Weights of a small GPT-style language model, trained from scratch on English Wikipedia: 8.2M parameters.
Each number is 128 + 24 x the weight over its row's rms, rounded and kept within 0 to 255. Layers, rows and columns count from 0. The size above them is the row's rms in percent of the matrix's.

# layer 7 MLP up, 640x160, rms 0.122, rows 435-477, columns 0-79
size [ 99  94 103  96 109 103  85  98  92 106 115 105  70  93 101  99  97  80  91  83 101 111  89 103  70 101  86 107  79 108  66 104  84 106  97 107  81 110 102  91 117  82  96]
[[134 123  99 104 155  84 103 122 122  94 114 143 121  75 122 125 146 108 143 177  79  90 128 158 135 134 111 106 112 133 164 140 156 108 122 112 155 170 129  99 180 144 136 173 123 100 178 118 119 144 117 110  80 134 141 121 114 153 138 158 110 148 169 126 115 126 132 139  96  92 146 122 103 104 134 154 153  97 149 116]
 [119 130 177  83 128 132 135 114 123 138  82 162 133 113 104 140 136 130 125 122 151 133 166  87 133 125  78 112 135 115 140 142 164 146 161 130 138 110 129 116  93 164 141 120 112 115 140 175 112 149 117 145 155 150 147  88 167  89  95  78 123 115 118 114 120 116  77 133 142  92 116 145 157 100 157 156 143 127 139 101]
 [157 118 139 164 136 145 117 139 127 153 134 119 124 135 122 194 111 123  88 126 135 130 114 124 118 166 114 143 105 145 158 101 134 120 157 123 140 172 143 101 117 147 105 111  93  88 123 108 105 104 119 140 107 153 152 129 123 155 106 158 111 133 128  97  96 126 103 101 100 154 140 108  88 134  92 184 118  92 137 129]
 [150  83 148 140 132 118 135 126 111 105 114  95 130 127 104 101  76 152 121 112 101 159 162 116 162 116 142 152 135 130  81 128 120  85 144 111 183 121  97 159 111 152 164 126 117 139 157 147  93 124 155  97 164 121 143 113  99  90 101 145 109 104 119 167 147 134 125 116 141 159 133 139 132 158  90 132 133 137 110 138]
 [151 110  95 115 120 118 109 138 116 134 153 108 144  76 114 157 118 123  85 104 124 181 146 144  86 110 159 144 135 149 142  93 104  93 125 177 110 178  76 107 167 105 125 137 132 124 106 129 124 128 119 132 118 130 157  59 126 110 135 138 106 188 144 113 172 135 134 115 146 175 135 160 114 172 163 161  80 127  92 123]
 [128 171 123 115 124  58 104  94 136 120 102 101 121 139 113 134 168 167 124 131  66 123 153 135 131 149 116 123 121 127 143 119 120 143 147 166 113 122  99 119 150  82 136 112  85 111 152 114  78 115 107 104 121 151 104 128 128 163 124 165 149  67 140 157 153 123  94 104 124 124 113 113 107 158 127 104 148 107 136 150]
 [148 169 164 127  73 127 112 110 111 123 132 146  94 134 116 145 153 134 145 114 112 162 142 111 108 104 135 132 183 100 135 123 121 100  90 155 164 164 133 105 117 129 128 150 114  87 127 145 116 117 145  99 140 154 138 139 152 122 129 110 102  94 132 147  99 108 106 141 115 161 126 115 101 154 111 151 153 124 151 117]
 [114 164 104 112 135 102 127 131 128 121 128 171 119 127 122 136 138 142 145 124 141 113 128 144 119 158  92 120 115 137 177 168 129 145 138  96 155 166 103  96 153 100  99 162  94 108 132 118  86 133 120 106  90 150  67  97 197 146 118 151 140  92 133 133 134 126 130 119 128 115 154 173 165 155  79 102 186 133 141 116]
 [108 165 115 140 114 116 128 113 137 127 121 192 146 147 153 123 121 107 124 136 126 124 116 108 112 143 113 103 127 120 146 136 131 147 135 146 132 106 128 116 155 103 144 101  72 134 137 184 123 156 122 135 121  84  86 137 151  99 140 155 161 124 124 127 154 131 132 116 122 110 130 133 144 143 121 141  66 124 142 139]
 [146 116 122 147 121 120  92 114 151 112 100 196 117  91 123  98 123 138 174 113  92 148 149 126 133 146  98 117  99 165 137  63 193 144 135 108 162 138 129 114 127 120 110 151  84 158 154 135 103 118 100  96 141 156 113 112 153 139 148 146  97 138 123 156 180 126 137 141 118 125 112 101 154 150 115 147 137  81 153 117]
 [145 114 119 124 110 118 104  96  93  98 132 122 139 130 111 102 121 145 100 123 142 114 145 132 131 183 152 138 105 107 150 107 146 125 128 141 121 120 112  96 166  95 117 137  59  85 118 122 115  92 133 122 119 132 134 120 175 122 153 130 145 138 112 151 143 122 112 113 128 188 135 146  87 162 101 135 141 119 177  91]
 [159 132 142 118 119 106 101 117 122 126 110 127  83 127 111 128 105 125 120 140 122 119 112 139 104 115 154 161 176 119 154 160 107 131 132 140 148 131 104 115  99 165 154 132 129  79 103 144 115  93 147  71 134  79 175 163 147 145 125 127 120 106 126 119 133 114  96 156  82 147 156 126 161 133 116 190 161 148 138 135]
 [132 113 169 117 103 133 122  95 110 131  93 105 106 144  99 145 175 135 163 124 112 124 186  80 133 161 179 140 133 165 107 113 122 139 101 153 176 115 131 104 151 118 161 133 108  87 125 149 112 133 103 108 124 109 133 150 155 128 121 120 114 128 146 122 117 108  98 159 111 180 169 124 147 135 150 102 130 106 148 116]
 [151 119 126 138 131 127 128 111 118 114 135 137 121 126 121 169 163 130  93 127 124 138 125  78 147 162 105 134 144 148 124 102 140 146 152 181 133 142 152  93 120 108 151 133 100 140 154 129  98 125 180 152 108 108 121 142 143 106 115  98 113 146 157 137 100 123  89 157 128 165 131 141 135 163 127 149 148 140 115 146]
 [168 125  88 121 106 103 117 118 112  94 120 142 145 121 138 110 141 117  85  75 138 101  90 131 117 116 174 190 160 133 172 120 112 132 143 154 161 121 122 129 143  81 139  91 145  92 146 117 120 160 137 159 124 112 140 139  96 100 110 151 147 125 129 142  78 125 112 131 150 122 101 133 147 165 127 146 158 176 148 120]
 [143 117 176 127  72 121 119 115  99 153  80 150 138 140 145 200  91 155 150 105 123 160 138 126 137 119 108 106 157  84 143 154 135 132 138 157 170 118 150 120 132 156 112 156  92 172 152 161 124 106 166 107 124 120 148 133 148  79  88 146  98 161 140 120  99 117  88 128 114 145 131 136 126 174 159 184 113 138 147 103]
 [161 119 178  98 130  80 120 134 111  90 130 128 114 115 115 155 105 165 130 100 132 167 137 148 136 120  96 115 152 106 149 110 136  91 102 127 127 112  90 119 123 119 132 105  69 171 143 135 110 114 162 127  87 104 159  83 121 138 151 130 147 137 170 137 128  86 144 131  94 127 170 113 117 143 135 143 130 179 121 118]
 [148 128 103 134  83  85  90 114  92 130  97 101 123 108  84 112 107 143 117 116  74 118 143 126 100 158 135 154 120 127 174 108 144 125  97 163 171 152 128 106 134 103 112 126 110 107 158 139 128 128 121 139 106 129 136 147 117 128 128 137 135 112 151 128 155  90  80 144 132 126 161 106 114 123 126 127 135  92 183 157]
 [140  83 119 139 116 138 118 133 114  71 128  82 121 143  61 132 156 128 116 162 171 208 138 113 164 121 179 120 135 113 152 129 123 110 132 134 110  97 111 122 101 126 137 149 110 123 106 109 117 140 121 126 120 145 149 108 121 126 137 152 115 155 116 114 100 135 113 113  49 159 102 133 115 123 125  97 173 123 125 136]
 [150 142 129 195 120  71 114 110  95  99 120 102 126 139 124 153 159 141 127 143  99 157  93 148 130 170 119 119 142 115  95 117 131 106 112 131 143  97 113 124 148  96 150 124  87 115 173 150 126  90 104 154 120 137  86 130 139 121 111 130 131 116 101 103  92 105  89 165 121 169 123 137 121 132 174 127 147 158 145 110]
 [140 134 148 141 153 117 111 130 109 133 115  97 130 160 126  97 110 156 107 120 168 117 125  97 106  93 153 179 122 105 122 138 107 123 146 134 150 107 110  85 156 129 126 153 103 143 119 131 123 100  87  85 132 174 127 135  97 149  92 113  93 136 129 117  95 137 124 121  86  99  89 159  88 135 145 153 197  71 121 136]
 [138 150 134 144 106 135 135 112  85 130 140 108 107 126 116 134 137 137  94 159 128 134 132 109 172  95 176 139 110 122 106 114  82 163 132 130 157 121 106 105 140 173 144 135 129  92  92 143 140 138 153  99 115 132 112 109 121 146 146 167 144 104 115 125  88 109 141 127 135 146 131 123 123 127 193 117 167 166 125 145]
 [121 127 134 140 114 130 101 111 117  99 145 168  66 129 134 159 115  98 109 145  92 114 143 146 122 141 175 143  81 121 134 138 167 164 116 140 108 157 114  93 113 116 110 149 132 133 161  98 141 160 129 149 104 144 134 108 113 115 110 151 116 149 109 152 127 121 155 166 105 169 103 134 144 117  63 158 100 138 124 108]
 [152 132 148 164 122  64 124 107 135 173  95  68 120 130 138 104 133 122 100 111 125 132 109 110 105 141 109 125 148 127 134 150  78  95 151 110 127 134 132 138 117 118 174 130 134 164 148 145 108 137 166 149 134 173 116 117 130 121 151 189 119 114 146 154 114  93 138 137  97 160 153 105 130 112 124 147 126 120 136 180]
 [121 155 134 150 122 132 124 145  97 133 122 136  90 127 102 118 118 139 130 113 138 152 137 114 153 116 105 105 172 142 144 148 143 154 165 137 163 106 109  77 130 175 125 137 112  87 164 156  93 128  88  87  93 111 133  55 110 112  92 131 101 104 110 152 131  89 112 161 109 142 159 116 146 165 174 117 160 159 114 119]
 [142 117 154 159 128 123 111 110 117 163 140 121 114 110 158 175  95 153 151 157 138 121 116 104 124 108 136 145 135 117 106  84  98 135  94 144 114 138 113 117 124 166 124 100  99 117 131 154 129 138 118 117 114 152 142 117 168 112 128 107 101  77 119 173 105 130 123 137  73 179 151 103 124 164  92 144 156  98 125 146]
 [136  80 130 141 141 124 100  99 131 137 162 100 158  98  87 150 163 122 101  86 150 124 152 109 131 116  95 137 120 125 129 131 104 156 128 135  87 135 133 142 122 189 157 171 171 144 115 171 139 111 126 119  81 143 169  75 129 115 105 160 145 162 144 139  75  97 157  92 148 126 137 129 128 133  85 160 131 139 149  90]
 [131 161  91 144 145 112 129 104 125 141 134 133 113 103  86 106 122 121 100  94 134 129 129 143 110 138 113 121  99 102 127 129 136 133 117 147 108 123 110 136 126 133 128 147 156 119 136 179 148 156 108 104 142 156 107 109 118 153 150 159  66 157 158 176 118 131 156 163 104 106 165  88 115 121 112 177  93 112 106  89]
 [172  73 142 132 110 138  87 106  82 116 132 136 101 129  95 114  90 152 129 114  77 119 124 140 142 108 187  94 147 115 138  85 118 161  95 183 125 158 106 102 166 137 189 123 126  92 166 177 101 148 150 115 124 104 104 141 136 142 127 118 120 130 179 174 124 115 104 150 126 158 133 133 137 126 146 160  95 122 108 123]
 [126 147 143  78 129 156 131 120 112 117 132 110 111 127 120 124  70  82 123 156  90 142 181 142 118 105 149  99 122 130 159 113 140 120 155 135 148 167 115  92 108 175 114 126 110 140 119 137 153 125  96 150 105 126 132 138 130 123 107 122 113 113 150 115 169 124 106 150 103 128 184  92 150 124 152 174 136 121 128 139]
 [139 125 142 167 121  92 140 125 113 161 123 166 116 110 123 143 114 148 115 156  90 147 161 131 133 147 104  91 161 117 160 132 163 165 140 202 133 164 155 104 142 176 130 132  93  90 170 130 106 142 110 122 119 126 118 106 126 126 100 134 111 136 153 132 100  91  84 140  96 155 121 114 131 139 126 153 180 144 130 127]
 [134 139 139 100 143 128 121 127 129 158 123 125 104 111 151 137 129 141 102 143 101 139 160 133 111 132 156 166 138 134 111 151 114 112  83 132 148 108 146  92 133 142  94 102 171 102 119 128 118 107 152 147  69 188 125 137 162 139 179 143 107 121 127 105 134  89 112 149  98 139 116 115  86 136 104 175 117 132 140 143]
 [138 123 178 107 114 137 104  92 109 123 142 116 142  99 129 139 148 135 113 113 164 161 117 150 142 157 134 168 137 223 113 144 216 131 101 131 107 145 136 112 133 156 147 166 114 129  98 144 140 132  83  86 132 125 128 127 132 139 113 110 126 157  99 110 127 152 164  86 151 157 145 140 134 153 126 173 117 134 121  92]
 [124 114 136 132 127  94 128  91 125  89 138 131 105 120 112 146 164 164  69 138 150 124 152  57 136 133  93 124 117 121 157 120 124 144 167 147 110 155 129 114 104 135 135 138 112  89 114 112 108 112 138 165 127 136 133  81 127 111 125 133 114 136 137 123  73 137 142 129 116 165  89 134  94 150  81 139 149 177 120 149]
 [121  89 104 135  85 115 138  98 137 131  83 116 137 105 139 136 179 130 113  80 139 163 151 134 140 159 139 120  84 124 165 133 139 151 136 214 104 109 139 102 160 150 105 149 131 133 106  97 128 135 176 119 121 130 153 105 118  93 109 137 115 164 159 122  87 104 118 106 140 148  90 168  88 173 185 146 172 126 129 122]
 [127 129 135 114 145 120 109 146 133 135 117 113 116 121 122 110 158 124 115 148 177 189 146 154  90 101  80 114 166 114 119  84  80 101 133 142 132 150 119 114 123 122 137 147 155 101 118 132 108 113 151 115 114 134 134 121 126 132 155  98 115 120 126 133  95 117 119 175 135 170 113  81  95 140 119 164 189 131 125  92]
 [150 135 143 150 119 109  76  90  68 114 102  87 115 112 124 132  98 147  91 170 117 119 119 118  99 114 177 118 102 114 123 103 116 174 150 141 128 130 104 109 173 108  98 152 141  89 140 144 102 136 111 133 109 110 116 118 144 112 147 171 134 122 152 153 104 124 135 180 130 151 140 118  88 149 133 112 122 124 177  97]
 [150 114 136 163 124 126 165 143 120 144 133 134 104  83  99 151 141  94  54 132  99 154 135 134 147 144 147  90 157 141 125 114 111 124 165 118 145 123  90  89 137 160 142 125 145 135 126 108 145 112 175 117 102 171 152 113 151 160 156  94 143 111 127 136 131 131 126 150 125 118 131  71 134 139 120 128 112 134 132 158]
 [140 112 112 151 143 116 107 121 124 144 126 152 135  86 141 147 118 156  83 175  90 143 146 105 137 138 103  95 153 136 134 144 118 133 127 151 129 124 115 110 109 156 149 146 124 114 146 102 145  90 148 144 101 131 196 115 132 109 160 153 137 117 159 152 128 128 132 120  93 111 154 129  63 148 130 152 127 117 140 116]
 [150 146 121 151 112 129 111 135 113 128 143 124 114 140 118 137 107 118 117 138 118 139 166 133 144 155 159  98 154 126 131 109 149 110 127 134 142 154  70 103 158  98 139 139 136 119 113 108 119 145 136 102 103 129 115 125 107 135 117 175 152 127 159 140 113 114 112 156 117 142 157 101 143 163 108 127 127 122 117 125]
 [142 100 144 100 120 143 123 120 143  93  99 196 127  74  85 189 119 137 137  94 145 138  90 139 129 137 125 180 122 152 105 121 145 165 149 141 125 143 131 127 101 134 113 146  85  90 145 126 115 134 116  93 132 116 114 129 103  98 128 135 137 150 130 146 126 109 136 148 131 127 128 129 139 121 116 179 101 203 108 142]
 [132  87 109 103 134 139 114 133 105 106 128 158 121  91 108 145 140 120  92 141 141  90 124 146 171  90 180 167 121 102 136 128 120 148 117 164 101 171 128 120 148 121  88 176 145 129 116 147 122  95 119 138 115 115 134  72 148 110 141 133 145 130 129  85 125  56 150 146 159 104 115  92 110 144 155 141 108 117 171 133]
 [146 135 129 184  90 150 111 153 107 131 141 115 100 131 116 162 161 112 123 125 108 145 121 152 101 134 141 159 154 125 147 115  83 141 143 163 122 109 138  83 164 135 132 109 172  71 116 141 115 130  99 144 108 124 136 132 106  86 147 140 135 134 144  94 161 136 128 149 100 135 114  64  99 150  93 119  70 147 149 115]]
# layer 7 MLP down (transposed), 640x160, rms 0.139, rows 435-476, columns 0-79
size [ 86  81  96  86 102  84 111  84  73  88 102  96 106 119  92 116  93 113  77 111  83 103  76  94  79  99  81  94 104  92  92 105  72  97  87  98 126 104  89 105 111  75]
[[118 154 132 176 124  97 137 146 165 131 143  90 141 168 154 102 143 136 132  94  94 153  82 103 125 141 172 161 148 135 121 116  92 150 120 121 136 146 113  82 105 145 109  87 157 148 121 109 129  86 143 124 159  92 125  94 183 106 112 149 143 128 121 119 130 122 112 125 119 121 159 148 134 107 132 131  97 133 153 136]
 [149 118  84 147 132  91 145 119 161 181 147  75 124 125 154 132 131 151 145 144 119 110 129 179 188 120 166 137 137 138 153 103  95 135 117 135 137  90 122 114 135  99 105  88 143 117 144 113 152 102 145 155  94 145  71 173  89 150 145 164 162 109 156 150 122 104  98 102 107 138 122 144 118 181 112  94 109 146 122 149]
 [184 122 151 113 122 167 143 103 124 154 120 154  89 164 139 106 129 125 102 139 126 124 100 113 185 128 164 106 101 139 121 114 148 148 147 160 137 124 152 168 134 111 111 135 147  96 130 159 109 118 113 107 134 153 110 134 145 122 119 158 108 129 142  47 179  97 135 111 108 133 140 136  81 103 136 112 135 130 129 149]
 [127 141 113 163 153 120 122 148 152 109 120 154 106 122 107 159 163  82 117 151 117 137 116  88 135 149 140 134 145 144 147 152 124 128 113 188 138 174 136  96 111 155  97 125 124 125 105 133 133 115 129  74 102  95 154  98 189 160 105 138 115  93 129  99 116  97 150 125  87 119 124  91 120 141 128 137 164 120 168 150]
 [131 131 181 112 108 117  87 150 158 147 126 113 130 176 190 183 112 140 157 122 100  66 156 122 175 117 120 124 129  92 173 154  90  79 104 134 132 147 133 115 168 163 117  92 125 125 124 137 131  93 143 128  90 104 123  99 104 118  92 153 134  79 117 157 138 138 120 102 124 143 131 112 137 160 164 103 112 145 121 131]
 [109  73 102 138 118 143 112 100 113 154 123 126 135 114 113 109 144 126 113 115 199 130  98  83 144 130 140 166 153 123 128 126 111 107 128  84 122 147 140 161 141 119 152 174 140 152 129 134 148 150 100 105 119 134 155 118 139 108 166 110 150 179 124 177 139 105 146 116 155 145 163 144 143  93 156 141 139 158  82 132]
 [163 155 146 111 112 123 130 101 105 136  96 129  85 109  82 150 135 146 111 107 101 131 138 107 127 111 154 117 142 142 121  98 167 131 119 181 174 149 143 133  74 102 123 142 136  98 115 138 131 173 162 133 112 179  92 120 159 140 148 136 161 110  91 104 112  51 100 161 119 139 184 105  98 138 101  91 148 124 139 119]
 [169 134 160 135 113 124 110 130 142 130 148 114 135 125 157 135 111 181 102 130 154 111 119  84 161  93 129 146 107 154 103 134 132 145 130 146 117  68 170 126 139 139 119  72 147 111 155 142 182 108 128 128 144 143 184  96  88 115 128 153 160  93 107 141 135 108  94 123 143 158  75  92 117  73 170 147 122 159 105 104]
 [143  84 141 143  94 122 166 130 101 121 138  89 129 148  85 126 122 143 128 140 117  92 131 144 115 144 109 153 193 138 111 109 122 122 105 108 121 130 119 129  94 125 140 168 136 115 143  89 121  93 144 145 137 176 141 150  99 118 117 130 114 115 140 134 133 135 155 157  88 111 106  98 131 112 131 130 207 141 131 144]
 [ 84 124 110 109 112 128 128 127  89 195 132 100 132 147 114 106 151 138 188 139 124 110 105 110 131 135 164 162 133 109 128 152 115 119 120 169  90 145 110 133 120 135 144  97 148 123  80 134 125 132 127 164  97 163 162 170 131 138 118 115 146 111 121 160 118 125 136 105 111 124 166 154 108 112 165 169 103 148  90 119]
 [166 113 144 122 129 101 125 121 138 124 100 142 106 154 154 154 136 119 145 101 137 108 141 140 128 110 137 116  85 140 121 120 155 115 156 151  96 112 127 128 142 152 126 139 102 159 111 144 130 131 140  94 188 102 151 115 125 150 127 105 120 199 129 185 168 137 170 148 127 154 137 116 113 106 125  91 140 171  71 167]
 [109 132  91 119 135 117 114  98 135 135 144 129 117  88 131 103 159 146  82 151 117 125 158  61 123 117  89 125 100 170  86 131 168 114 140  84 135 137 111 112  81 147 140 145 157 121 111 104 123 147 159 137 114 129 127 110 157 102  87 149 160 117 168 143 107 110 148 123 132 141 116 126 182  99 151 145 137 127 145 105]
 [184 149 142 132  82 110 112  92  90 125 104 124 112 129  79 131 148 151 123 111  95 141 177  88 147 142 166 101 122 136 115 109 141 138 122 176 150 138 109  78 155 148 144 137  85  89 149 135  98 147 122 124 109 146 137 129 126 113  90 136 103 120 153 125 109  61  90 178  81 161 152 115 139 128 133 138 140 107 164 119]
 [161 130 112 124 132 108  82 131 101 154 127 102 125 112 128 126 114 102  99 103 116 155 128 109 159 148 155 143  80 154 148 125 141 143 151 165 137 133 122 103 143 129 157 166 115 150 124 149 117 129 151 156 144 122 116 152 138 121 125 172 109 132 108 153 112  83 103 148 122 127 163 115 113 148 126 142  87 141 153 160]
 [109 144 146 103 158 128 122 145 124 149 131 131 110 108 127 162  90 122 140 131  96 131 161 117 160 181 126 144  98 108  88 140 135 111 120 152  77 121 160 131 131 128 192 156 123 133 120 135 154  66  97 102 108 158 100 122 143 123 145 100 141 145 118 142 144 126 131 144 116 152 122 137 109 105 102 108 112 138 123 146]
 [157 129 115 119 114 124 119 125 102 101  93 156 181 134 147 126 110 167 107 101 159 103 110 145 111 169 173 129 152 153 152 123 113  88 131 112 116 153 106 107 125 139 133 135 131 108 143 142 111 103 153 126 131 141 138 108 112  91 122 150 169 150 139  86 151  85 143 106  89 168 126 111 138 164 130 165 118 136 152  67]
 [107 136 121  92 134 122 140 107 133 113 147 125 140 127 148 106 154 118 139 130 180 122 120 123  84 136 127 103  60 147 160 153 152 185 151 102 118 115 135  90 136  85 189 156 149 142 167 116 154  91 129 163 176 139 122 143 117 121 130  71 130 146 124 173 133  69 121 120 159 161 118 105 143 141 136 136 141 157 137 163]
 [176 155  98 109  93 119 128 148  68 106 138 119 121 117 132 117 139 166 137 113 121 158 155  94 142 108 141 127  99 144 197 110 138 106 138 149 147 164 128  72 128 184 146 125 123  97 143 136 117 132 159 126 120 151 117 129 100 100 111 175 112 104 121 124 132  95 113 148 110 160 101 151 132 150 145 104  99  82 122 113]
 [138 155 141 144 106 115 159  85 180 127  96 156 135 116 174 127  96  92 104  96 101  81  80  83 120 138 123 191 102 153 127 140 135 180 110 136 138 137 133 171 149 125 121 146 175 120 115 152 139 126 139 150 128 125 155 125 106 136 135 107 116 113 144 128 116 123 137 109 164  98 159 105 121 141  96 122 108 152 161  87]
 [171 152 114 164 121 104 137 107  79  94 125 126 113 138 125 154 173 163 120 137  67 142 129 107 134 138 106  72 120 117 109 126 176 115 170 135 143 157 105 119 105 111 138  97 109 102 120 127  85 121 140 139 140 158 123 127 161 151 121 138 128 108 107 104  86 108  87 181 141 145 132  99 105  81 165 119 122 125 136 113]
 [106 132 108 146 115 150 147 127 132 141 121 147 131 112 156 121 125 110 134 146  90 141 114 129 154 111 119 109 147 142 135 111 118 127  85 146 167 114 146 132 117  86 125 133 133 140 141 129 121 124 154 142 139 103 138  93  92 117 143  98 126 121 164 162 152 144 125 118 196 161 164 127 163 158 114 125 111 176 176  86]
 [157 115 117 120 157 121 174 153 110 110 133 152 163 133 107  92  93 113 118 165 126 124 117 140 136 134 143 146 153  97 139 114 173  81 113 123  85 113 124 112 106 125 123 108 110 164 131 136  82 143 127 146 148 126 137 131  80 175  92 130 147 195 182 164 128  97 105 133  94 157 127 145 127  86  91 126 132 157 105  52]
 [120 137 124 138  99 140 106 159 135 147 136 102 155 128 139 113  82 131 135 118 136  73  97 123 143  92 158 115 202  91 126 122 133  84 111 131 141  81 112 143 147 146 107 141 119 158 106 181 154  93 157 102 112 126 101 106 146 128 109 128 120 173 124 135 119 110 115  96 130 141 143 142 114 108 152 130 156 126 107 130]
 [159 106 133 161 102 158 110 159 152 201 105 130 116 131 125 132 144 118 112 145 117 108 122 122 136 164 118 134 100 191  93 131 153 142 113 136 129 146 104 141 120 138  94 143  78 150 134 181 105 156  94 149 127 124  93 161  98 135  72 141 143 154 109 152 125 127 127 144 116  93 136  98 132 140 103 129 164  95 128 124]
 [196 160 126 131 120 102 110 139 132 134 136 133 100 142  90 146 145 120 100 131 135 142 154 120 110 142 110  99 154  97 126 131 136 164 133 141 149 130  99 102 173 169 142 130 114  99 129 180  99 148 104  99 105 122 123  80 116 101  90 124 110  92 119 115 110  45 114 138  86 130 123 110 134  96 137 138 143 150 138 145]
 [107 102 124 117 122  99 147 152 156 109 133 142 119  98 153 155 154  86 133 170 137 154 167 137 147 123 136 144 138 147 159 128 171 173  81 102  89 137 102  91 159  88 145 137 146 138 121 136  88 134 110 120 110 103 144 108 118  95 119 136 165 155 110  93 140 169 108 141 162 182 110 140 124 157 120  99 100 109 123 145]
 [133 201 106  95 132 111 128 157  93 128  84 128 147 130 179 159  90 151 171 163 138 118 122 133 158 145 143 133 102 130 115 135 128  84 139 120 157 163 138 140 125  84 142  79 114 101 155 144  97 113 124 144 133 130  87 136 109 101 131 107 148 104  93  95 133 171 103 165  86 127 114 170 101  91 151  97 139 114 125 171]
 [111 114 138 121 138 166 139 144 140 175 140 123 142 132 113  88 146 131 127 142 128 165 135 122 158 162 152 171 100 110  89 161 123 154 173 131 108 144 143 105 104 120 136 107  97 158 124 135 139  67 140  89 113 117 143  98 105  83 150 127 133 111 126 151  85 117 142 100 111 138  81 158 122  61 161 103 140 109 101 143]
 [180 133 143 130 101 105  92 112  81 139 115 116 115 141 110 110 116 165 159 133  82 121 161 105 134 101 152 103 112 141 138 136 150 140 148 156 153 160 117  84 127 176 164 122 118 115 116 170 104 128 129 136  94 144 150 145 144 135 114 147 124 111 154 159 143  24 103 147  95 168 159 127 120  84 171 138 112 111 102 155]
 [ 83 113 161 162 113 116 134 113 133 132 142 154 157 142 125 145 182 134 140 102 131 127 159 125 143 155 151 139 158 132 111 142 117 151  96  81 111 111 130 133  87 102 149 144 130 107 154 112 120 152 156 136 176 136 144 109  97 157 118 150 114 122 166 131 130 158 164 157 145 108  81 125 103 126 111 151 112 130  74  93]
 [184 135 147 147  99 111 109 101  81 128 107 146 100 138  99 145 131 164 123 145 119 148 148 119 146 129 103 115 158 104 143 133 144 155 133 168 146 144 123  68 154 174 128 129  80  68 159 148  85 143  92 129 115 147 105 117 112 130 116 138 103 101 148 145  94  50 100 173  77 151 114 113 134 109 114 148 170 138 142 104]
 [132 146 113 106 123 130 192 144 109 145 126 149 102  93 159 154 164 117 158 103 124 130 114  97 122 152 129 128 127 135 135 123 118 157  94  78 145 168  99 124 119  92 178 118 147 170 144 115 128 104 133 135 100 136 113 123 185 102 123 134 111 111 122 140 121 176 115 168 151 135 130 182 142 137 151 106 133 125  99 124]
 [121 130  63 167  89 108 132 187 120 147 112 133 143 158 127 119 112 128 128 118  94 118 148 118  83 109 100 106 132  56 122 100  61 149 125 124 160 109 122 126 139  84 109 118 121 143 157 114 114 127 144 161 133 118 122 119 122 107 140 126 155  98 170 154 113  71  86 164  97 108 120 121 127 115 125  77 153 140 125 145]
 [134 171 133 122 117 185 134 124 143 111 155 124 117 110 127 120 151 170 124 146 132 145 163 124 139 132 150 146 146 163 164 119 122 141 143 103 125 152 136 137 133 116  75 106 161 148  88 122  93 140 115 125 112 165 146  95 183  96 109 129 150 106 113 112 156 131 145 100 115 132 106 126 137  98 111 109 118 181 136 120]
 [125 169 150 127 171 125 110 132 123 161 146 127  86 157 137 140 102 116 140 163 139 110 120 141  97 124 102  78 198  98 113 142 106 113 129 146 140 146 132 123 129  63 146  93 141  96 154 145 130 137  94 146 135  95 103 142 154 163 153  95 130 114 117 153 149 137 141 155 132 107 183 116 167 118 100 106 114 137 108 133]
 [118 112 113  87  96 120 119  99 106 123 142  93 116  90  97 127 176 111 120 133 106 119 124 171 116 111 102  95 143 139 107 161 125 137 167 158 155 131 114 144 107 118 125 125 176 125 165 128 121 148 171 145  84  96 170 151 118 144 114  97 158 155 132 137 161 124 126 133 103 169 114 135 135 115 142 138 150 157 116 135]
 [195 119 101 173 130 110 133 139  86 112 124 110  84 142 151 144 121 131 108 126  95 140 158 104 153 157 133  99 116 160 120 125 117 122 169 165 139 143 141 131 150 158 127 105 125 100 147 129 121 141 117 134 142 113 133 104 162 112 107 152 117 115 144 160  99  10 119 124  85 160 171  97 125 114 118 118 143 106 129 109]
 [132 169 139 107 143  99 110 127 142 118 141 115 112 134 165  95 129 131 115 116 147 126  89  99 106 105 162 114  99 120 134 118 128 102 104 153 111 138 147 102  97 133 182 114  70 170 163 128 122 172 100 144 155  91 144 149  87  97 145 132 129 152 124 113 133  95 131 122 103 110 115 178 146 116 134 153 124 115  98 146]
 [146 107 138  91 129 111 152 158 141 124  90 126 128 188 175 164 104 103 146 153 107  80 159  73 129 107 131  99 128 115 132  91 139  87 169 103 113 102 121 141 161  93 133  92 124 106 140 165 103 133  99 177 141 113  87 123 135 131 121 121 134  97 138  89 140 166 120 121 128 164 125  99 154 106 133 141 157  93 159 133]
 [172 127 122 150 175 151 155 147 109  80 128 125 128 161 116 143 112 135 120 169 126 116 140 119 113 152 113 123 115 131 142 169 139 134 130 111 115 161  81 120 143 172 126 117 101 138 138 144 143 133 181 133  98 171 142 133 132 113 112 166  84 104 127 137  92  86 146 113 130 124 106 108 147 139 121 132 126 135 121 133]
 [ 84 121 149 113 155  83 186 157 152 105 118 110 136 159 154  88 143 122 127 154 122 167 142 152  97 117 116 122 161 133 182 119 155 137  59 126 162 127 113 100 129 172  86 120 113 158 148 140 103 153  99 152 104 134 102 115 120 132  81 107 110 133 102 140 141 137 158 117 129 160 122 115 117 149 148 131 120 121 136 129]
 [153 160 115 150 137 154 157 139 133 154 133 106 133 163 153 131 123 138 144 121 131 164 110 108 105 167  76  90 119 160 110 121 158 131 157 125 141  85 143 139 118 131 161  95 107 150 151 114 137 163 148 138 150 143 110 153 112 151 119 122 105 127 119 189 148 197 114  95  86 141 124 151 162 101 108 111 121 117 102 115]]